Weights of a small transformer language model.
Size: 2 heads of 128, vocabulary 4096, 23.4M parameters.
Architecture: LayerNorm before each block, learned positions, biases, tied embeddings.
Training: a variant of SOAP for these matrices, 1125M tokens, 4292 steps.
Each number is 128 + 32 x the weight over its row's rms, rounded and kept within 0 to 255. Layers, rows and columns count from 0. Numbers have three digits each. The size before them is the row's rms in percent of the matrix's.

# layer 2 MLP up, 1280x256, rms 0.211, rows 1143-1197, columns 0-127
106:112140184142127118125131100101134141159130154120123167133133144130163085099122136158154137142147166072101098144126082153127147143088122185125105122124138183140056134174041128128131116183158125162109129098195161156161097153064116075094178123100119103096091129075179109134112113116164125141096104129176108162130201168094159067129151124084143143190117091130149124122180040120074108094156
094:158096093162155158088173100131150119101164088068130109155106115204144114039154166089120149136104121179173090114140126137132120148140146131098133140146156079092126113165158054133153138182099159108091127129133176137116189158137123135082158112194143178105149135165114139149104088105168172138094161165166088163117074210084103148148189094096175102104157185083119139161100158108097143146156
108:121136130129143133149066162093107115117081143122109121124128142132150124040148082114139109094113170113155137190107170054170129142163124175128146164134120131181091146158143142185154098180135169146133078136091118118077138121143102133114055157152138155158153172121078101202104107085123168056125055106084160138142165072113149123164089150078156110133200135166154152086134137166138081042152
113:086121075137129145102135092174167141117106109141139158146089111166105086154150133116124207133098164140093158099042156122133102131083106114105103132100214164082087103044198120118157173179141137099104159085112127116091126076126139049105154141155210093083054120089167094134146112045108154110125169152158109216160180074116110082124109107148061119131146147164163138122160106123122162144124
092:131114042074083122138110205115136154105115138134111093102180125120093114084073180095208131124056152143095130123116123085112171127099209120180139142130130140159144175148156178126113172092173178041131119158090074113144115147133147142100139106086102133140159152138126170103130153123107138187166068100095137096121073183064123101164156127146154094115110118132137116111120128105152079121137
112:092121050132145105133146098094143157174099111119115124091109114130142112116116097103082134139188145118128197109127085093105157057094155118166178104144123067118159104082160105135097154088116070145118096150112087169158125125116106092090168136119101144088123146091091132108145139095148153121103114155124177134078088147152146142190117079138115135130138180114157181110215119143137132109144
097:160193062109114115160096139094146132122117098143131110105155178084085069098124114138055112112124154136116114121135121074094119149165214108126085151133161135144123098182100169132169081059104085108162136120083121129137107160137150096115128098191086144129181155095123135130100083092123081105083139134130098157124156105172114066120132202160103117101106080137115098149097178158187163190103
089:119124121124137097151127123133187102152126120119078101079129109109174131154183166120128120097098134179112094104080121126182131170131108099162125082163043118125117130157148113113120135145047049157089093129149106135089128094155128125155138097098121170167169103150126118169142163130108103173139153120169165152162155121122183092155111117127057146100121117135107110138159182172149113091092
094:138123139204171145157111107075169167126094107161169145109138130111146139121149125132116153171129159168163117172204149150166109145114061126097174137075136083114155162180182157122155162138081159227126149129115088119071086119139121076139092103175141147080104158208088098130116064159115144132169118124113140141124200113071147113120148079136150159138102104081134080071062167101105135085081
120:124148131152177118134169110153164140129139139119090184169113093120166129099099096169133119169114119130115170145158163129111129112165126098098115115118138146198061171125151144121101123131190092093114117122161136136067150132165175114052081099127147107132113104174159129082131153000165133185096138193115066123132094158128104142134112157111153143045165091112105088084128116102173145138109
101:111186126072110111102117149158133143153170101122057065136136146161156105121134072087081131058158146108146148113096176139209082144118077135132152155092146089088167101136156127170094120123102051149135107119095076113092123140130070161154189157118154069088191115213141150139106144151186126177100113129125174176101089124080158122136131166120152107167124146117110096171118128031103116067099
099:174203108159145082192208119146094162111125135177146148149096139094134139110111181119145104136113115119127090088168161122101128157109090162102120082160104101161153148130130157134137102112116140144173175138127092149120092100198140127158163087073134105114118124108100160175130147125113122110168118108129130160188079100143103181099131065059091115158112199104116156114172143171105113137103
108:086150149152195100090103097133155074138106154166108090142151134175094125147111155155112118133095149162169119101117161095128151117089132183114136067103126144168120172162108140136152069112156173137153173133158159199121114065150120145091122111134164156106178122116091189203151096087123109158188165150090092174123094074147152137077127082139146175138123137073169126102132148122112121169134
105:119110140087078142122105078137116113181137042161132067082152090183106161143116142153096147168101141129132158078100130158064178140126155132161121135158131085094195150145089119137134111114131109154128084138145164143137158150083160126149105144120155166128149155145122199080120083127142134071082077150140142125118157098097135130148143134115143131081085166172054179098136139108126153072084
088:131154140117105073120151134100112093047111078157113139101104181090140135173131169141123112090149204151130147104095171094096131182092094108108158137117141189155134105134091138104086142137069107081150115097186097172109162127134137103114090122174119112099160065080133102078143124091135104156143177124127115201120125150089095082070119114109088131146193153141125118108163080141112079096107
096:114126084139105134082112160079170110116130095122110105095116163055133157131099158140127093165138084160129139180115096167116115147166108145169145021153122066193152187133109086117141107124110107179140133152080137092095185157126174161181124118096118108119160167179125136159100165103129101113141124139151141153193112120138135230168141110132076148114097109100119160147138105180117089121176
108:157096106148151142201119180115129122138084198138151132175147108162081110158178134150112171134164102130121153066111114061103154113167157112066120163090151126061146091119116078146109132106083124148192166110091116145117140136092114139142134174138118085100139104144159183118145144133030147085083159139121088128131121137183145080102115106087125122172138149075154132082182100170156175085149
083:092144105097160115141146149094132096100157105153141120101090119152171159146160071114181112151150089119124111181148137118160109110149058104107170095088077170119126144132151136075169111151119166134131160093135117133082061139122109098115091109130139154153157132064067117119138100133116085138108135139097140127156125084153160132133128181131165087127111149158122221099101192115073136141156
097:114163121185110179132177121178176126135163123175122138136159179108141171117103120086083145132147080138112069134145089168138112120091080156159113132140103162073130147126101112099140135098149197166111098139148094168109194091147145109104099096071205153125135063084115143188110124173141128158056136083165156129166122146111114178134112135099106125126182168088160124082077130142102114089159
108:111147108165071089160122148123165154146141142132152117070157197126135102105098129101099100096126133119126159121113154071061082154120148091140056131063140141169103137130059208139135136106182101126190147110095121167102079163049119111113132120147152154150109112098113147137109116055095180116158151099146078176171143134102074029119123102125088138137091130111095173153159123125123124101193
101:116066122161157135112123148197141109142137140211139104108115171101097134122135131137172114141104143125107126128163130111169154169147185110131105188135150159115144157166104139056126135138184095147093188186077119097089129144105049077031139089189070106149071189113092107160170078124088163226137140126103146157182118073070099122130148122143167147102090078118143138117102166134121051079181
095:110136124200104126150145096105121140180116098149161136095151086165091068183154111099111141078119129084110126166146174046139113139119197169167129162161162116170132131106198154152166037144127162099125121144114193134135106151147143139087111108212144160153106090141146131149191111176092115135202137151152119141117112134136116082142183162139181117131069142113182118111095123176104098088152
088:100209190100063083091109099102119146145099119132182173132136128117046146141142136141148120113157226112139129170162130102082209169097129065116151118095123171135131155178164205135115138130187118140193119114137158158110129110127112087082090066173122132156098115116138151088106088159155093152162109149163111163093126137117128126130155154123153131139145103149149126089142095141082140085182
094:157138122172100111134156149171120139170137157097081160076086171115143143161157140073180089137118142153112067106109064098158184184081109105156145137089123164160130162158102130203111110143096166066139151141132085097091143094105104180135136184125153117130182105089167075132085114103151128057111092127098161078129099164073161120111123093087093106175110134089095138111170090152106109150121
086:115109119131123158101141119146155117164080114164094108103109114084178094166126126201086109117174170124173093115135085104121139115145103209182122105111108138110061143119102109152129136113190063116137129108100143136142082111182149149104155102170057061214131161149108122150126126125157147152118140162101117212111071103117096074148128140148121093097102107135059153155120125164093160106141
113:066134118128131119070119162125161113106094160149123156088172215174151154104187111145121087131182089140166138215115140121123147155165152068136115150115182152133085166099073161047150148136076194140113122079130139094131121079127117106111120112190159137131130085097134127175091123152109165135113118124129111149146119185093168142170166108098067143068116173115150120108141128167124141176218
097:124114095130201122153101079092143113141108129154104135106171116121126093111151206135104132068113163146160096149134150090105156100196151128136142076112080110114112061161155110148091086132130103193154142157149088154116117135153156181140161151137146167107149065117176092163097109188120129109118112145091087195118132069149086138122116111132066153202113173117118092107158094191177107178121
132:106127139107107114118149143111141098137112143129130155131140147152115082136126109079133158074114148063142154142140108160184157077033103040209069130138143116097091148104128187185073146168133106170090135167120093110135127066174115156161136185161097181119120132136087108208077105089186154096109151069087135167067202068133191121225131156144072175115141117116107114119110145118052150144133
105:134072067118094091163126180100144128105070154122110106080097133196137142078142141138163124107179194135147158160117096109155124107113092184153155186115209168139100090103152074120149160138173119097076139145159104141095128101126083124130145160132137092115110172115129155186089190149111150103191148174080162157128134102113179101132141124118110156124110104133108136179190103120148150160150
086:115089117070162131140109150140164083140113099102069126099181120131159079131106068042092119132124174121076118129104152119181107203166116168115146174117167080140199092096193180081158113166135158126110118061105172149079092099110092159126100148100113149083177067159124110201112079103116097115124152149145095131081113109126160117169149105071171195181130112096142136135165160141132122156109
093:069174129174092078145134110170071126144147098140096080149097053101122126140112133116123164102111177121125137144137173132120192153070087108136142057147124190078105110087122139149100117123143140102069135119136072058069082101078154082106077156127124127133120118094094139130103112168092182108159153135148108168098059105142124189064090123170165090096180162101166143091139124187135173151161
112:124109193173139139105155116094151104109120111098135159121134101120098120099101134080126130138117117186119094111148093115125073170143133131105113121141139097107117124104185113066154133168196126138161191155155090104111215133080131144119129034168138148084123155190156140087168106122134133156161121100078111153158108109086166078139120126101149070118139106085144162158131131104111142159220
102:135101120141109146125109111137223134087062112160116179130120105167151071172115152131126162114184159138125116140076161058097131099136136155154151143116193207126044132109150117154086084188115133186106066141098132204149118123108138095111124059174131106113125121061149141081102095150158127140137160180120131085149099073128152139190137146097133115118140191182122174132185107144132147111139
100:092121095075116177158074119162107200117100174077172106142079135198158078115141114110148152114169120152112122131134083116131161131109206090155083050130159099187118066140105147103208184085127150099139179106143129118133156087128136132137143154133145104169062160152126119147125189133109231113084118149153139140140128131151129097140095119143175168115163131114159124115140096097077131118096
103:069126097182159109147119107094102108188124124190154176155098122129130127132221060146126129114117163181060095060099144145133088102099131152164098164114149163166100133146145134129113103157146140085191144139169104146119134099122106173141135152154143138071133097050127091172121160178095107111132117125119119137128101135165076150140169078163097113139078118141162115149114155102103132158126
090:080148172163133138183154151159185157112130112098088094096156099132210107128084117122169168064148090166127103144058073057126141130151101151103126138115094136146105160109125114157138067164066060154096159080108101062134130171126120178137151093129144091098177145123105122125077076108107143221051153116097139107155176160115158166115147142131102028119096129105181131101177112150135145139135
092:180111117149132116109124146107123124078110132103131091117137088075069129085182129153066124100093140174093140114162184137112140174122174118090113160088119113155139100116144142128165200077152091113093156158171139109081082141097113124156110152088101169196104131142174123101154144176171103064185148191171103133063183106141148122188116131109150145080120072110108080166125098159197096100157
106:138131141056105195154176123165105088127136104111110091109074136103095156130141157082086141122096113141165085110140190130120133054101131101120128120138121113097078080193137111175126158069167120112123159117080154097111085140055118139105126136125132156116121088126119167113127108173133134089150165142208146111140082116159111144153093142109090122175144144153106132106179096093131105141111
112:130115165122198139107115176142098133119156214101126132132132143170103124142105165098118124107086148111172104149058123122106111184112103096146127146119206090094154098106185103111193115105133117090077116112107161154162107060060167107110160135129119173088090146090197125196129033154138171089112088094129134082148141118126085127167161098150146100165118151138155123122125105083129149028108
115:155137148148151080146169131115121109173113108120099144114142126081084113075143106131102162145186158127068105119086107153137068137168169140129136145098162127197144123096165191174109176120104132150182118071118139105136148123155083116114112132127119179151101109113141158106125176155138163117102178179216149145106155108156095130079133140071155174063092145094166073125168182118111180061102
106:068127133160076167154152051101170123155162110063133131114164176127070106092191121116100098082132110135154129116153130150096189114139124152138143095104089059115154077149166102140140097107117174127121123125164164125159136125116094115099152128109143098173125132112092074096122111154149087131119168087175153157131193111146147095136128113166097130130153123141130087137103157145160106157134
104:176161091142159120148090147124155115111077123115109098117132092139128123142103094169210092098160095097168103152127153063126143066095149140117133115128188093155108182052154113076099164110149143147161112112114120141064122130085149082129072116131089141188111147093140163142095142082103140126149146181114140172142064028118100091108111129140098140080135132102151165066130137117134107149137
109:067169090077079073168156113113082130084181161092096100139076126126108135139080090089161115162150141150063129077111186119114140112101130097123168092057105123102141134097179154122141174146095135191168065102152082101122171190137129181117113175159150122143160126135136181137144102108150181095166086147114164146115126096149198152089122127137144135210107159133104140119130065194129137154110
096:107198102104145088137096147087124115117117143144176168100119121132162118130120105101143152176118110175116115093099170129103145087118136160140141218131147115149158070070134182105174140121216099149147101100069151162054158165125122139161120134103147105105121101193115119139062158160121053171173143129115119149042116097116158110130183160195183158139108121200103162130078099120150159117098
098:144096130110132130089103188135131136155146079081097127150137118173146130107083138150113098122093115036097120082109094128106140152159138200122127130146153039133109086135116101175163119077166126103161064098150102100139113166126108154095084152167135150091095105113154121152107108230189119079160108144136158117135146126199163157151070165070079101102162112088100140144185074199171115145164
126:178144110108133119111162096153080115157132104122130093176121104108086087136113142124154103118126127087090110113155148093213120127120125152114113149152176114121140089170123175154198102164125110101099172203129095151083121085084093145107149199103126132116112142099150190129113071083141126029088140171120157128141105151116120135132083198174123139171207073099156116136145171131173100072098
099:200161101116144169138064175128177125107154134138155145112155122129120172125142177181087125111105117149120133186085082088103107076126095078129099101108140120151108113136155149133186173111081177094057147097072170128147151196133140158144102102119120084138127118144094123159083137213128124111161085160148068108091153090109147120128168132095195156130125164154132189181157119196198149067140
101:193118076124159149131123149097116150150106116079144111126130114092160144081110110122081152129045149149082145118172086139175124169118108044124136124146121143112170144140113102135165097169092117088138098048153151140118087118155104125146178155155135120161141109153166177085150139133139126177152100080169073177121114103155103097147100150169113155163119129092064136169188094093102086090189
055:130195085082116075163097122171177133066077143128143149137108118129114142116101164153178111161086134127093117082123144126089161129109106039115121149148112123129122144163221074112101125170144134145116143179113164078235113162088117114095147114183128131095130117073125230114103181071158165043137073102137135143159150096101185129088109162125160130100117116149178124121067171137180115113111
096:135175137112074182092100192128129102132148066112140121126127177173158169129124128066100109070179154135115082105104067102123099115091147195141130147115128149070171125160145148119136105149166163147104140109115115134200128130133153174140170141136141100155130170169091154147093054222133117147151124097093136096110146130115100148130130148099036112206133162147096105160121124182094171112083
088:064132110166126053137088116164155101108181136140115139132149104133154077058126128147103137117088184085121139162092075140116200127097095077131117117121136135079123111101133084214087146150102120123082028127134124194160144107121165186094176079109172142095166198085115102172115158134145116107138107133122089183139109124125131084124165126103132102137080164092096110084163213104143122105095
107:111194121144164112127097159125135124104116124124171143127147187118138188144159161103136134171123138146066070071141147082091123143168156200183127172089141126116070117127093142088110145159132086059128114101118122130094140140134081128102119090167141191124081139090155140184118158079176146117101087125175076165089053105131098128069111168071142136153129105133111086132160118207142092091158
090:099112193102085129162109154143131121127078096098131114143119125100131118109138102087107153145166136120152099153170121161156132102117136102137150121197101139125135160182120141132123184082142121142139081111147143076132186145179105077115132076100117136122091100162114150089122129194126152143163117109100189066154175135119123136133126136159113129062123124165092151085126202115114101103072
089:187162139133108073157075081090122170140158129136130106097034114101163097117086116154090090047118207109176125057170162115139111158164108153108164125126105156093127109114161117119138122135085116142122166133142152096081086086103118110104164153097143132121113097125114145117169037146120188065169108120083176099138157162091152180164081125119104119169150173145144118093087144125084125156104
130:107159134130129130116116157089119083127148131117103094101199179126160082136130122125148106116123107142119140148159110113141099157091092051233125150102116132158129120166084128126149054154133150120084147098043117104106112148050149158114150128173134168120086144142105140163145067124127100101119081094134127108163118171113143156163138155066131122115159152137218080138098137099128084092175
# layer 2 MLP down (transposed), 1280x256, rms 0.186, rows 1143-1196, columns 0-127
105:130101157116082143144186130142168077107143132108112145163159134186089115117177092113111124095109098096123176145057168140158137183148120098120118112157149126124124120106112147149113143071128193165157112094178135161149081144152093022194142166101092063159096113100075134133098151133157127093110154081126091028129161093095158187150140103093123108136160150183143099114142136101205122155111
101:055104165182134128126109189091170097079192100115122158121127108133122177172093085180145146059098140175180169163102143138148083116124120109121107172158157172092173100175108091077073148084105117165134137130166104104077178149111125166084103133089179165151143129158114164090094121118095139093132086165123147107130113156132135098150133079147076145044128118162128141129127141126124179084094
106:088144100105162101192186100141108125100142140091138140105208107121071110126128149114164067152111113150094084128126117190164117201106134099108100092121113120106087093176083129070181157150114106059126190082124184155114159197039103161143082101119117147179134076108166153120164132182123151145110189122111132131117124151103110149174171113101116095070150196112160129139099091149092110128116
115:098172096100176152090132111147116122137107157087089124112076143095110149195138148119108157117082118147117128151126142099126140156113161130121135108132067088132155115034143053139122141176154137100099120090127075164205113116210141101088081099184164074147113080101191119172090186107111194141191122173106152129098182097098075125119132127122094167171119113148136142159139163095077168119096
086:127142178192173116119171086142106141118157114095123143136100176171188136141209102139033107161171125100163148107158151172131068130131036134118139107137164098102091076116084077112135102146085096141100167088151145131083159143167114062150120169152152120103126111101131114133124095102163120095111161146168151142158169117158152157080117128134091176167163155145134095138116088128101128164108
102:120139081114169145116139136128080077123150131125099114156150141132105120135163155110151141141159116092178107177063137114154084163125097119118145140119162108169106040130153176151110109197155179083136140117148145129123086143132172163195116063075192108140107121169149155217148111129104105108159099105130108104140144052139100091148120168097103154110134121200138076133077169085108153143108
093:161139127096105022143148102092163144105114128061067116114117127103129148050158129134094170096104119168105145061143158067123068138169130156119118159142086110052148161141111126124141131125087101141148121101053119076132130125180121100090150104134203141122137175160094063137134148157186086096164183113146138124193146165091090108124161138128133141109142119172212115093123077087142182077160
089:095143144088114147055140145146144114104148081155149107158130140116078113138079138167140128153152160093120136110173101115073117114131152203111130184068143142090102099118145134118146098066079103100177122084135120167139157105104091109163161191167110087140115171174099139080109168095101076121147123104094068113080100125105125166116166102077133075149099116116123160079095097078126191157166
103:108171122176117084041120152164129119112150192143166076171088115170131138063107188178158080166102120139117104136228145138119170120168092121115117092152127179089117104145150147170179121094107082165184149154127154132078139114193129123106142129120102143144092113088135161147104113127160110123168076090182100156109137117154076181093141160149130084144126106165130123132132142152120158148216
080:107076107111092158123071160079085119096100131138177070108151124141112114120177140058118131104139100113116110143060112094115146100114156152129105135109124166080162091155115127105109145147082131169138132120098130137171112131090084151200169123111092114124158136059087112126119124255093137090140161104135152141124134072120126110132115131124107089207080183137144135162070139125098092126174
097:149090155126154143068097127058144093044142144110212110190120156163161124081068118094099118162104073181128080129122124158130109118097195145106156092129133162150149165172070083141156127142152135073100153141155139186073200123113101149096138139112031207135137141111153115122107067137100100152132158097128163108158146128151123131145113059098089160072142105140109140138162101157165100180118
089:059118100117158134134096105156141111097107123118107125166131172079087094088164116142168169089179143039142113090096131136169157091102085118166143135106209106145086081085167184132097178136166109096125059116131138102139169094109148128134161146123069105151124165099130126171092133092088159102073107217164142097153126123143075117138147135136100170145132074121147124101071102123097174096114
109:082122152187188071135134083145174115127084130143145141104156102175129126136143141155149144109138126175094080111148120105072153149173148172107097111148115116100074160192117149160126113145169131166174076116176113179156118070137125110074066086158127126123099121104103111181114164119109055124163124133089099142147071102108154152100129123162167120130165134125132138150123148055095085113102
102:077146131116083110139136132118122138198104115162112111153168173089104161119118110157151176123162151130137121199119128185100165102123141130077104111165142185150130111103093161101135118086136110135166107170175086155111121140113154129105115142065184097096141165121042154106109149106205092163102173120140176097149131135146166132095112132127178096164121145120149087065103095179109140160097
100:136124076088125156100162100189122141125085116136121158088104139147107118126070175120123152148139186147134143120108133125084127185134126120144127134130137093092149171125102163103107110123141194089151076126123193158083151127114154174158084129157134114106062078103137120111175096112173102162138126148093171140122137108085103102076177130157180102149147134145163138138110090118090126108076
106:144125131139170135080150098105136101142093083154105023159112127090156149120157097130120096136159112150121088136171130150139073059135147120116144134156101124080012110171114110133162120072117160121134142195155155117105101131087125078132170128077194117185122185124110156113153078119188163136153132096186152137129073148126147135113139098165116131151086115149119103177079130141117083089125
103:099105125111092102128150155152107137149144056140172159116152170139105133100041093120119120138141104132126133201117159194134142093126101095172101083109140114150156106106140086117147111116105125131145088142135146113135099155133182070177157128104128099137091106152072110163125140101250091173131118113126105042173115072063166141101089135120068143088161103127104198142130155154132088087116
092:168091084170107128104106176143138100111104126083125176126112160137107112170160128113118106120143131128166097126113087126122148075114183104205098082095177112171090123162136153089106194108154106134129146156110201164137192123129136121164139127159084117096077161154167117161130138126122159099141112109098148038088163144077112098035149126173089171109134134139099097156177087146143111134111
105:173105152131183120103104121169113134154185110124082074124115167144120138141101116178117142139071154122092150066162097102158141123125171157153148125099160146172145079110185186179151100150063109105170173103128176061128137154132073079166078085127101151101115142121111096092161106121154086090131108211091124114137162146143140202130119135142126083092076149078142059116177144149140052103104
118:078118121120105166129071093108113119146090112082173132115197175137096108097084178080147167159078143151161125137090155080091108152165140105136119081141119131169099158154118160167121090098171132142153096113177146111119104086129177090110127158137163146179082104174128122097123135079104153138170132152169124095124092127088134150097156092142150138143168094173046167150219101157157141092114
106:102184095086066123168123168140171182165109113073149154146123065085114153149108120124115124186148135153162126147083144117099130122122102078122142042140120083109124093100149138101129103104100142142174159108077140160085111141118224124159129143106121095147194137147151151138121141177140107143103104139079116113165153035109216154139113119144096138184123141097154105104106141119089139117146
093:107072109115087172076123119136143120139116140165030108111095123067159166109106164140144129148143118147161141140119102173105161102097011135073142115100081102066092113075075131109165174114139155118108127109164078140108113073134115145122133122053106060113146155157111058094114172115155058125098124093121105099173116134150097173107097112146126086126122121131022126159088137122165139157112
099:176064099141128108158109167144136125104127139142132114181121124150134106131096138159113165049069089112160164086065106138142090174132128101153126159093073119116186161152146163120155101100071132117100146073180093124152115185089152104112172157100105137102152124152149119210138182118114152081170090151111110082132143087142142124142149143129096145061141077088099146172078156089094188129103
096:165116094166132111104133080098099113121150158122181142123144110154131133124138145200127148140133150119191183219090147115018113098096131178132146089150138121135125126152140142099088161086185136123140097128095159064166153132153198103121129071157112167114067130150132128169128133186112181142145171173129119163107145136120120101134113117151143131095097147171190141136105129128197166136150
097:182158113170154104160140146099193129113197116136159168109141113186102096125137169154110104114122175078118097129114093104140108105140131123097104128132159169152181189124141174197123201209147130117108112054120180124129138163080121085164157151163120157126141106133149158142081160133116151163160099139121139193077189088190190151119130140163133137134122170202128179150163168165199115171113
118:175113129121119163124128158080126155182133122073130151141102118107108113131172153130126150112123171134155150091212103131141129062132084116148127117202112149108099112141203102203126122096129111136149162183125066127128155071129124157118119113071129128134149198125142153104118099140135169201067096125121142104057128170192132175080054147108161145179113110117098149121151132113136151106147
092:142132186159113156110132151160072153149123157093117115156112130157135163152169124137132156175167092090098174095133131177151051169114108115145075181141170170140131155076125126140155141124131158108149126081118135077175161099096114102094101166134107122169140172178132150098142136131118121152146176092136157065117105163130171131136140130142122088077086117124135157169112138069075164064154
117:079146117144082155119127139126089132197093104093117118088176140164189094133140095126157103131138165137162122137135106077154115084146111105143077116058177105117057197109142173145165140140107087165050121118132095107109164135189152066092140113103118149184159142139082111154156150167146144094136158141128125151114093164118142129128080145135134126155144132195139133164068060127080114169179
103:118127119095080149156132094122128178157094133103126113101136120077124102123175186104107108103146166123072114158148129061133126104054125131130122102138099144169166097129129068084186120154171107117127174142130152155143196214098117154128158108114156053127138083167186121121137128097102083148113050126125108117150167142159105117175114109156176122151146097088095138101079151126116131147175
097:075145142119082166151136174173110121098191144171094184095130097116129149138122210182131160112150105159085098131145133151160093142139178139112133141135111126132180130093136133114174097134123121103131142103174156083097143126134084146157054145102087105127144144087176153143105068100110138117163162141136148099112144167116100149105126175151172161092110123147151129168074167164184123100114
094:150144149151135099138112116082099113100121136160111150241190179197065146175101111164123121133109096072149107161114131141137098187162100110130153138086113161151183122090122119078205106127164137087120113128087179183110181136156086137171100145149169157124096103173152128143177122127111058173086145145156157124171145125151130051108156180124082136142121084135137143164104150075121128123081
108:113145138135138116155154120145072100085073088073117080115172179097158164101089062084093133175098160172156113155140173172121111132190162144148162112152141126138135123181133156104144141104194136113124133120123106168086126151138138142110020062096114162172114102173166096118145097134178136185110114077122093156128100117119162080073151137129035131093094136127174121103204112081081123123157
095:145174138135141084155154130124066136179166132109101102147121148091080200093134089112127106140083076078150134104198132173169107136140123124096131159131067078163223157108110148116156138076147134076175201128138130063127168117142112164108143139102148116161146109161122101154148145117106124147144127045138132189113185178114137114102111120170122160098110073095170074145127164113151113144126
088:156102160152133063101150148116152043147123151163098156121137171063145154150132104107077108133093156080150134108112177181142116103080059135122123163111114192081145140139128099169049120122119088143109115140157123148112076176119128117140125098120116134091206141077092104139122120130192068118153135118139123136078087186138110178124150138122103086163102129098103103119127179150143090127129
105:086141121097093158166105144042208095196095109127147109123121097104112167132168133120109174152107107207178145084158117145108127105113110125123103141134087090119118150141162067120126090114144061138123159142080088174169107097157147136126131125139135152168086156173167116121087160098131116132128189117027103145111106155101112163161104119102117106134123134138084148155123092126062166102071
094:150136126129133181125073097155090118169138112119159065210125127063074218179101105116149118077031138119120128104140160192104113129133134132124128116137158143143182184163090079151097175170132194185156157138127150083096149089163104128094091097115160118104123143158192185144136071079172183139185121088152133126151090071114092063109123061101083178170090139159132116125138135130095172073150
097:169103145081124085144175085132117105170184137144103148119150147142150147124099165185111119085082152125133131105126151117077128136087155143111099115198130086130130123092097123126127154083093141154129144137154120146144153132117068147105138111108086133119058054179162150128152147114146137127090111133081116155109107122112112143181066145105144167153166192107111106168142142175161096151125
114:142147107080065121080121157104113147098150122198083077152109086105170097147077183105114155141114129137120127103141113116086116131146123105103195131178081121071144138121092120137144120125095106115149121160101105070164152139081104107150139166118158154116166126164152171116107141086182104132150172133075144119094094132168135141152161073110169066114071129113144099121140148189129098138091
109:077088162118090142204131180141167108128149143141143139084175045141094080173114115103175167061130113137104158080119144207155100196156123170145128148165167138132157056128144143122125082164162096134107167092166175181127158122113111105151130123151173116137134120111117087133161126145143142067090117111135152140184161118145080133119098080128109059123113197127133091115106152112128097149086
111:140100105085104119102127110117128123173136176082068103095149070132200152096153148212110175149164131138100141123149115119124150158115075162112096170099120102141076172088123244140113091140089157149128124130160104120106086141131100155118066125155137127138085237195133143082128095147128118113103110149199137199072100087080140161118124140097126097121181107044133128143142114114150120108116
115:141150121150093102134161128095131110095089113112132133118090139169111182140138096126142123064147160117167178135203136146099126084137195119108092128145100085163194107149190131132206131131109109160152120131139178145162104164132064078115115105123093157148190123182182114129173124104134118136141154143108146127112155163140106110155146096180119149088116086120104171153131134165173188076212
104:093149134109114118106128126143116140173150144141121148155126151101168161126134206111100153157119185167113157098130133203122113158152110131111140154166105162101130116164115130133173098129132125077091116071142167123114130157155129172096147162153188152099139121126133096152126106196157119165085081107149140095083185255135138139128144140086163112175107075128104093173155172166135146073138
094:187159144105111083118161092076074104142173099102165142168089189145163158120085102179211169111133125104152090138159160111096135092149167146115152138151123149117108093083148105144174141078134153207131146136090119079104128096135111157058121122136164077136176128120093141083115111144141147143117113078093086089084130197095163204150129133125146088127116107094098059122093053144094103134103
095:164106143126097141101135084186102117129150096102087056125133147077143151149137147209106107112133156099138123133163108116136123164149145116096100067105114127134075214178108089138112134113100136134118142127138087138177086111152104145095131144121107129172163136108133144144186085153170103130066108133132091083180129112151116146125074121083097137127155161119112094142170158118119144115159
100:093126103195147143146176102161107086164101138094099092129121179087083127114121095119139164124175113120159215147130145186107122083178092103180137150155122070161108134101089099133078118101073163084036114195090129106095119161141167139125091153120093138125119136113120132076131109104134110084127148113153129168120110125146097122117150143180117078111167166126142082109135129072056139152129
119:115100156103115151124118142095130048146076138159142124147183084139111143073071144128176111126180119131138047110152117142147085118100113137053134149189136087141017013174085168098181151168163124124152176187143129138151135114104113102111094172095123125144052145068132164129133116124114128095084161153133159161143102070136136136092152160132101161109144112089118116151158171131111168112151
100:153155073141142198104094139169033144123093067126175101087144175131172097094109119130115102148165086108122178169172197163123175081146113133101109158114089124099151151148104151165109143138075077118139099169201173168114151137172075129125129153107126171129120152144079127127140139111178105146094149121132109094098102156155136148114058139142071135115129145149161182087163073120080194071124
099:109169105151105109137096187084104180112079143127142074101154106123173147122086095150160110088084156162158115084137163155197120178143126089181099064097085162144071133146072110132123170072146149100168078137140125163137138124122082098152135111190077070138163165147156137145136150129164130152158127073102165128154180122182089115168106124133102105080146110127069056138132088113192130056107
084:175139142090064102114144177148067102128131053119183163119142150102142118155110113114149137113130163098123067122131177163137160117090094129123093163175133093122180131167162117150136118067197194103128197095137168141136115185119089107181139091132099096146160169088086091139134166039147124092148147103145105175112147221156092113044109121120098138113127122149126151182105202075125121101169
095:140083117096150096160111096097118134135105147105114135115159050108135041139152151174142138123103121149142179151170197184151198170173081114085139153126154106154087111084099156114095141111102119105129094132116139111117145101130104074093116136107144142143128113077187135114176147102116121116120113172174148172144167123129188128116136085170167165108107102132141168134129147119119076156129
087:189113157065151164119173126100105124179124131147083113136129120093150205164153122187182151102153105174115105106129189159166069084159162154081139154100074097151125122157136158091195136086127157133158155155145126088108159147159094059144145189118110109173112017151110097094140094145130132164146122109138134074103108127148122163138066123135136166107171064108159096120113067155109091116160
107:157095155167094137144113166068124124155126102137101100164172044146121148133131158120104049102133161105195126184146124126144101124098127092189151103133091110087123154105121150126171152095079129120147155104128156149109156166132171118109128163117132098148203103198115145072165149107110142104061121138125143063117210158070092091149149188177151127087151147102129149116160161163118069127078
096:107162120131138098121104105063121142092171161123135160115128119147075202113154182165126132110115110144151197137105139131110131152114137137134090173095144132124117089083171129137145137192137149130104103121114157120139069130142100170105158179145150102122120195143137034166129111031117117130097175175183152100069089124140080140143158122156131140166112124094146138151126131114113106159150
093:082086115100196165090186126102064078129064146088156117132174131116151183115130172120187170121139095185101150150117107168063184142127112129136100092185157125124136119109085111101164137106107140163182138145102098151133168136144135144118096129110108100149102085173172097128107149081102081148082056142175065160125084155137080144098193157132138140123075132091177103153146102105161204096107